python train.py --n_kv_head=2 --positions="rope" --final_lr_fraction=0.0 --seq_len=384
Each number is 128 + 32 x the weight over its row's rms, rounded and kept within 0 to 255. Layers, rows and columns count from 0. The size above them is the row's rms in percent of the matrix's.

# layer 6 MLP down, 160x640, rms 0.218, rows 0-75, columns 160-199
size [ 99 101  96  98 106  90 103 100  93 100 117 102 102 100 101 102 102  98 100 102  94 102 100 100 103 101 104 102  99  92 102  96 107 115 101  97 106  94  93  97  98  93 103  90 104  99  97  93 101 100  99  98  95 100  94  98  97  99 101  97 101  95 109  95  95 101  94  98 103  97  96 100 101 103 101  98]
[[164 150 149 140 101 118 153 149 150 117 208 136 100 183 100 117 161 164 146 128 139 121 191  90 123 150 128 122 147 115  98 139  63 148 184 175 121 140 150 161]
 [186 105 183  89 120 137 151 136  99 132 198 148 124 159 152  98  66 143 108 115 159 144 127 139 112  88 147  88  76 126 136 152 110 162 166 103 103 157  87 192]
 [ 60  93 135 159  19 102 120 142 163 101 114 115  94 113 121 141 151 148 164 135 145 143  86 131 136  84 105 134 187 100 120 126 119  91 176 112 123 126 138  71]
 [ 95 180 107 118 112 124 160 156 151 104 179 163 158 132 172 111 171 148 143 145 114 180 125  64 153  85  89  99 151  81  83  80 132  96 147 187 169 112 152 141]
 [ 93 127 126 152 155 126 121 129  53 123 172 140 161 149 138 145  95 127 114 159 104 129 104 131 158 130 103 162 187  98 173 172 125  90  73 208 135 132 121 113]
 [ 92 104 123 158 124 117 126 140 180 192 174  98 144 107  95 153 108 109  89 126 117 132 107  93 169 114 110 151 107 118 114  93  97 177 138 139 178 112  77 156]
 [115 143 124 130  64  97 151 118 166 135 108 111  78  75  71 127 160 101 157 114 110  96 123 158  96 174 107 101 104 137 177 151 105 100 152 188  85 158 149  83]
 [ 62 165 146 131  87  81  99  82 151 109 163 103 129  62 170 132  79  12 102 114 152 167  97 133 110  82  86 106 123  55  78 118 109 146 213  88  79 100 120 150]
 [111 165 136 104 175 174  77 131 130  71 144  75 157 229 102 136 177 175 108 108 145 120 147 130 118 169   7 103 120 161 155 101  55 148 160 125  95 150 132  71]
 [142 111  79 136 155 115  92 141 112  71 149 119 120 138 127  93 158  86 188 164  45 170 157  52 155 164  98 140  80 133 154 178  85 149 142 159 111 115 126 125]
 [117 166  66 135 164 140 160 122 107 132 113 110 144 125 143 132 131 116  90 121 114 123  43 101 158 163 133 153  53  52 152 121 153 130 109  86 152 128  98  73]
 [ 92 124 159 114 102 101 104 121 153 159 112  90 145 131 166 103 114 136 136 138 131 160 109  77 122 138 128 158 154 102 129 142 140 107 138 128  85  61 146  99]
 [187 181 103 131 115 119 196 153 159 152 158 140 102 105 139 189  72 163 137 153 102 130 172 126 176 142 144 124 117 157 135  52 142 166 161 142 172 117 154  74]
 [150 124  97 156 144 110 176  92 180 142 129 130 176  99 111  90 139 171 201 148 118 182  94 148 144 101  98 177 147  98  72 114 135 131 183 174  98  94  72 130]
 [145 172 142  81 145 119 124 118 113  76  86  67 136 104  89 104  96 129 127 124 102 156 175  75 131 162  81  64 202 127  84 119 115 146 168 192  95  76 109 123]
 [ 77  65  34 136 146 125 130 148 141 126 105 160 131 209  99 153 169 128  49 111 170 180  72 150  99 143  91 106 162 151 111 157  71 133 101 156 102  86 136  88]
 [180  86 181 109 130 142 173 135 113  71 134 150 139 159 125 128 147 112 144 134 121 135 102 180 157 190 164 171  74 132 160 152 156 148 142 161 138 190 136 144]
 [119 126 169 144 145 124 113  98 110 148 153 120 130 129  96 146 124 105  63 153 140  69 122  80 112 141 134 108 170  98 140  66 148 127 152 123 175 122 119  69]
 [122  83 178 164 120 127 174 174 107 186 116 243  87 183  74 131 119 152 176  99 104 220 129 156 145 113 113 147  98 140 195 124 114 132  89 116 112 137 205 127]
 [125 122 159 135 132 162  77 162  84  96  62  56 162 101 159 142 199  81 181 117 131 102 155 105 112 111  80 109  95 177 119 162 191 142 132 114 138 107 170 133]
 [166 119 144 135 161 142 124 110 171 100 190 116 133 148 187 144  92 165 108 159 109 162 140 122 175 128 192 120 150 134 141 143 148 181 120  88 160 100  59 155]
 [132  54  78 121  88 124 132 122 143 165  36  52 107 131 136 160 111 139  76 116 151 189 117 139 158  63 149 165  92 134 114 160  85 103 160 172 159 104 116  86]
 [183 119 103 132  96  90 183 111  90  92 177 122  85  80 115 149 103 134  90 116 176 180 105 147 115 146 173 138 193 130 157  63 143 130 144  82 113 108  83 101]
 [126 146 180 132 166  80 109 141 149 132  81 203 178 111 154 100 175 156 116 178  90  89 152 184 127  64 171 127 123 104 110 128 138  96 116 147 150 158 100 194]
 [132 129 130 156  49 101  66 107 127 143 149 134  92 107  83 147 117  94 161 149 105 180 144 117 123 162 133 149 103 147 148 112 112 136  89 144 127 116 127 108]
 [125 115 152 155 110 129  97  86 148 193 137  93 150 121 164 137 124 160 115 138  88 155 111 135 118 138 160 116 104 147  80 106  93 140 104 107 102 122  74 162]
 [119 129 145 151  76 118 157 134 156 134 118 135 113 156  59 138  88 107 141 118 121  88  96 116 136  93 106 119 161  97  91 118 130 141 148 150 123 143 103  82]
 [174 152 139  98 168 132 110 121 151 133 151 167  99 155  76 121  54  96 130  89 107 134 121 149 114 110 143 173 155  76 129  50  89  86 135 129 141  90 128 139]
 [146 158 122 121  87 110  73 141 119  86 140  96 117 115 120 165 109 149 159 110  79 179 190 183 143 114  90 117 168 196 179 169 136 170 139 155 145 155 162  97]
 [117 176 147 125 110 152 227 121 150 117 134  84 116 166 104 166 176  89  93 139 129 124 114 140 139 145  42 167 169 133 154 156  90 144 115 161 115 125 114 130]
 [105  87 153 117 120  87 105 132  56 170 120 177 123 158 126 149 170 125 131 117  96  89 132 151 134 158 142 123 115 105 103 119 144 100 139 119 157 100 160 116]
 [116 136 104 148 165  85 137 116  89 140 128 153 107  91 141 155 128 153 112 101 102 194 175 168 126 161 133  69 167 131 123 137 134 108 128 112  95 107 148 130]
 [160 153 172  71 201 111 114 112 133 178  92 126 142  94 167 106 151 118 132  82 153 146  95 118  70 107  92 153 165 153 134 121 164 130  87 126 116  81 158  81]
 [139 121 147 153 109 140 153  98 112 164 184  72 152 112 149 122 101  85  75 158  72 184 142 165 131 133 104 117 105  53 113 156  52 106  91 124  78 106  93  75]
 [ 86 130 151 136 142 108 113 127 107  25 102 121 201  96 176 124 146  95  84 141 115 191  92 130 124 106  82  74 124 104 145 120 113 123 150 105 124  82  62 131]
 [185 131  97  89 206 157 138 148 114  95 163 136 106 136 168 134 171  87 131 141  20  89 162 132 111 133 129 146 121  71 145 118  78 138 137  46 134 168 155 164]
 [128 138  45 135 152 116  96 117 109 102 138 135 198 123 188  71 140 179 123 114 109 138  97 150 139 169 119 150 128 134 111 108 156  68 109  93 163 156 180 140]
 [ 85 170  88 119 171 138 135  98  96  80 158 117 161 110 117 103 118 124  95 123 131 157 168 194 153 126 170  86 154 208 144 158 120 108  56  82 119 135 124   4]
 [128 157 140 118 135 158  99 140 130 176  99 116 207  92 155 204  74 162 121 137 134 103 194  84 113 144 167 119 157  91 152 141 165 114 125 126 126 135  74 127]
 [ 86 131 110 146 127 136 177 148 125 136  61 164 150 119  66 106 168 173 130 120 116 157 106 133 135 142 102  96 173 101 118  76 155 122  61  98 115 163  69 112]
 [153 129 114 128 203 132 204 160 104 154 147 118 133 161 114 116 111 135  91 166  73  94 134  98 143 152 182  79 152 167 113 117  83  93  96  95 150 114 118 143]
 [144 127 129 134 138 160 120 102 116 177  65 105 169 144  94 149 122  78 108 123 151 174 103 162 121 124  84 123  75  73  82 142 185 132 133  99 105 121  82 208]
 [171 117 147 111 201 109 139  78 188 199  95 143 122 150  99  90 110 129 106  83 117 196 111 157 131 137 129 109  75 108 101 121 139 170 126  79 128  83 137 194]
 [ 98 171 147 158 168 177  98 127 119 177 147 165  95 138 166 194 103 162 134 122  46  61 145 129 116 179 126 131 155 169 130 156  54 139 136 109 139  96 159 110]
 [134 109 181 117 128 102 143 136 185  63 149 120 104 133 137 172 157 101 148 117 158 110  67 123  90 100  85 158 129  76 124 132 134 128 116 131 108 148 186 103]
 [ 34  73 115 128 158 168  67 139 140 110  81 125 116 164 109 124 173 137  93 151 188 171 120 138 131 147  98  88 115 115 141 164 170 129  65 120 104 148 120 141]
 [108  57  41 123 102  92  98 116 169 125 171  72 132 167  83 158 147 143  97 130  67 177 139 165 135 206 157 148  55 165 172  85 171 117 131 142 169 122 131 155]
 [116 151 135  99  63 144  95 142 123  93 163 119 111  89  79 117 147 211 179 103 178 151 118 121 145 126  43 143  81 125 118 157 121 150 122  64 120 135 103 117]
 [113 141 132 106  96  99  93 106  99  68 117  70 133 112 147  83 125 124 145 118  85 114 112 114 112 153 102 106 133 162 205 124 134 120 122 137 111 124  89 166]
 [132 207 164 104 153 163 135  87 148 145 103 186 160 160 138 124 116 143 220 113 188 172 133 117 131 141 168 192 120 128  84 168  84 133 126 216 134  95 119 143]
 [137 173 106 120 108 117 148 131 119 120 170 132 110 162 103 124 112 114 144 110  98 150 139  66 170  99 109 123 176 135 131  82 181 116 105 145 121  82 107 127]
 [120 101 115 123 167 166 176 111 142 122 107  81 106 138  81 126 159 122  70 147 109 102  71 121 112 150 165 132 128 165 110 147 152 160 139  67 181 159 104 128]
 [102 159 165 144 128 128 142 176 127  81 202 113 106  97 109 133 110 101  90 119  55 134 146 116 133 154  95  73  79 130 118 150 106 174 125 116 115 140 125 180]
 [125 152 130 127 213 118 223 155 147 160  84 170 178 118 156 113 165  79 145  91 151 108 161 125 129  88 128 120 143 159 112 158 106 121 115  94 114 136 128 103]
 [142  97 121 144 129 105 102 124 168 146 103 154  79 103 175 160 129  90  81 130 112 134 140 127 165  56 144 214 127 124 120  92 129 144 152 169 123  65 157 135]
 [134 153 131 138 157 104 153 109 114 144  95 123 229 118 122 100  69 144 150 132 160 120 145 126 135 109 150 123   0 168 126 135 157 142 117 121 140 186 129 129]
 [124 107 115 128 148 100 154 100 159 101 131  89  89 127 135 130 167 108 150 115  83 129  88 125 123 127  92 126 124  78  80  42 210 173  81 127 126 107 119  97]
 [122  99  73 105 122 101  58 111 143  69 166 100 172  75 139 137  75  60 115  87 115 102 147 117 110  90 174 152 119 184 158 116 108 124  83 163  95 136 152 146]
 [125 141  75 164 144 177 162 189 163 148 115 181 120 100 150 150 126 167 131 158 137 155 130 117 131 134 119 117 163 107 119 165 132 115 148 199 136 147 160 109]
 [123 119 115 130  47 125 140 122 119  86 150 118 143 155 175 162 118  67 102 133 177 138 160 132 140  78  84 110 165 135 128 140 120 115 157 139 139 171  81  94]
 [ 96 136  63 123 127  84 197 104 136 102  96 122 105 120 191  48  86 147  77 154 173 127  90  98 133  87  92 184 163 128 131 176 151 120 153 118 139  94 133 132]
 [113  94 162 170 181 156 126 130 122 136  83 103 103 171  98 175  51 155 168 157 156  66 145 147 193 123 193 122 184 107 147 125 148 142 127 118 117 142  59 138]
 [140 133 106 138 195 130 136 165 110  86 171 175 158 108 146 146  54 125 181 116  67  83 125 126 128 167 103 121 122 125 177 119 180 101 108  77 161 152 119 163]
 [118 167  96 146  76 130  83 139 153 153 111 165  54 120 170  91  74 139 128  99 140 193 188  93 134 165 155  76 150 148 141 111 114 115 163 124 156  83 108 180]
 [156 126 149 110 154 125 119 118 109  99  69 166  95 191 112 143 104 161 102 116 130 147  75 169 128 116 117 170 140 113 131 138  82 109  57  90 206 108 127 143]
 [102 100  94 108 114 121 110 131 122 106 101  92 163 142 124 137 102  85  93 159  65 148 172  84 123 163 123 148  95 207 101 160 113  78 106 139  93  95 124 157]
 [160 135 147 127  97 171 127 182 172 186 151 139 142 112 133  90 125 142 121 177 140 191 149 139 119  79 101 103  75 149 103 148 116  99 151 176 188 117 144 100]
 [175 140 117 113 127 147 133 109  47 159  63 181 143  89 100 160  25 155 161 116 148 167 112 206 106 146 130  84  99  90 157 185  98  57 105 112 102 134 112 111]
 [135 147 111  71 188 135 115 137 152 110 142 192 131 166 150 114 122 117 128 134 163 150 177 143  65 153 138 148  10 103 127 117 117 153  76 128 156 136 116 154]
 [136 192 127  92  89 160 161 171 143 121 109 142 146 126 128 117 142 110 154 116 124 132 112 165 126 167 130 101 145 184 126  99 135 143 109 145 154 205 147 131]
 [121 191 136 127 128  81 114 138  62 127 128  93 156 186 129  88 176 128 132 115 109 123 121 116 128 117 179  69 107 176 139 144 124 136  70 112 123 181 149 146]
 [121 151 176 141 180 128 127 119 112 116 165 116  80 119 115 167  93  70 165  92 161  95  86 144 155 155 153 114 112 123 101 117 171 191 129 118 152 130 101  64]
 [108 145 105 143  80 188  95 139 136 157 121 156  91  98  78 117 130 104  77 154 141  83  50  97 153 186 119 144 104  99 106 186 105 135 114 162 113 127 200 139]
 [151 134 171 176 143 107 163 161 167 163 139 158 149 122 159 123 108 143 167 148 129 135  61 110 137 158 107 160 113 132 123  83 130 115 130 143 136 184 132 109]
 [136  97 126 143 199  91 118 122 188 164 137  88  88  74  92 147 108 135 129 146  91 172 162  90 110 166 110  89 133 114 110 171 152 123 133 134  67 111  61 142]
 [123 103 108 146 133 124 132 145 123  24 181 217 155 123 147 173  89 123 108 155  72 115  60 159 143 147 185 133 129  83 166 130 152 156 140 186 133 104 136 150]]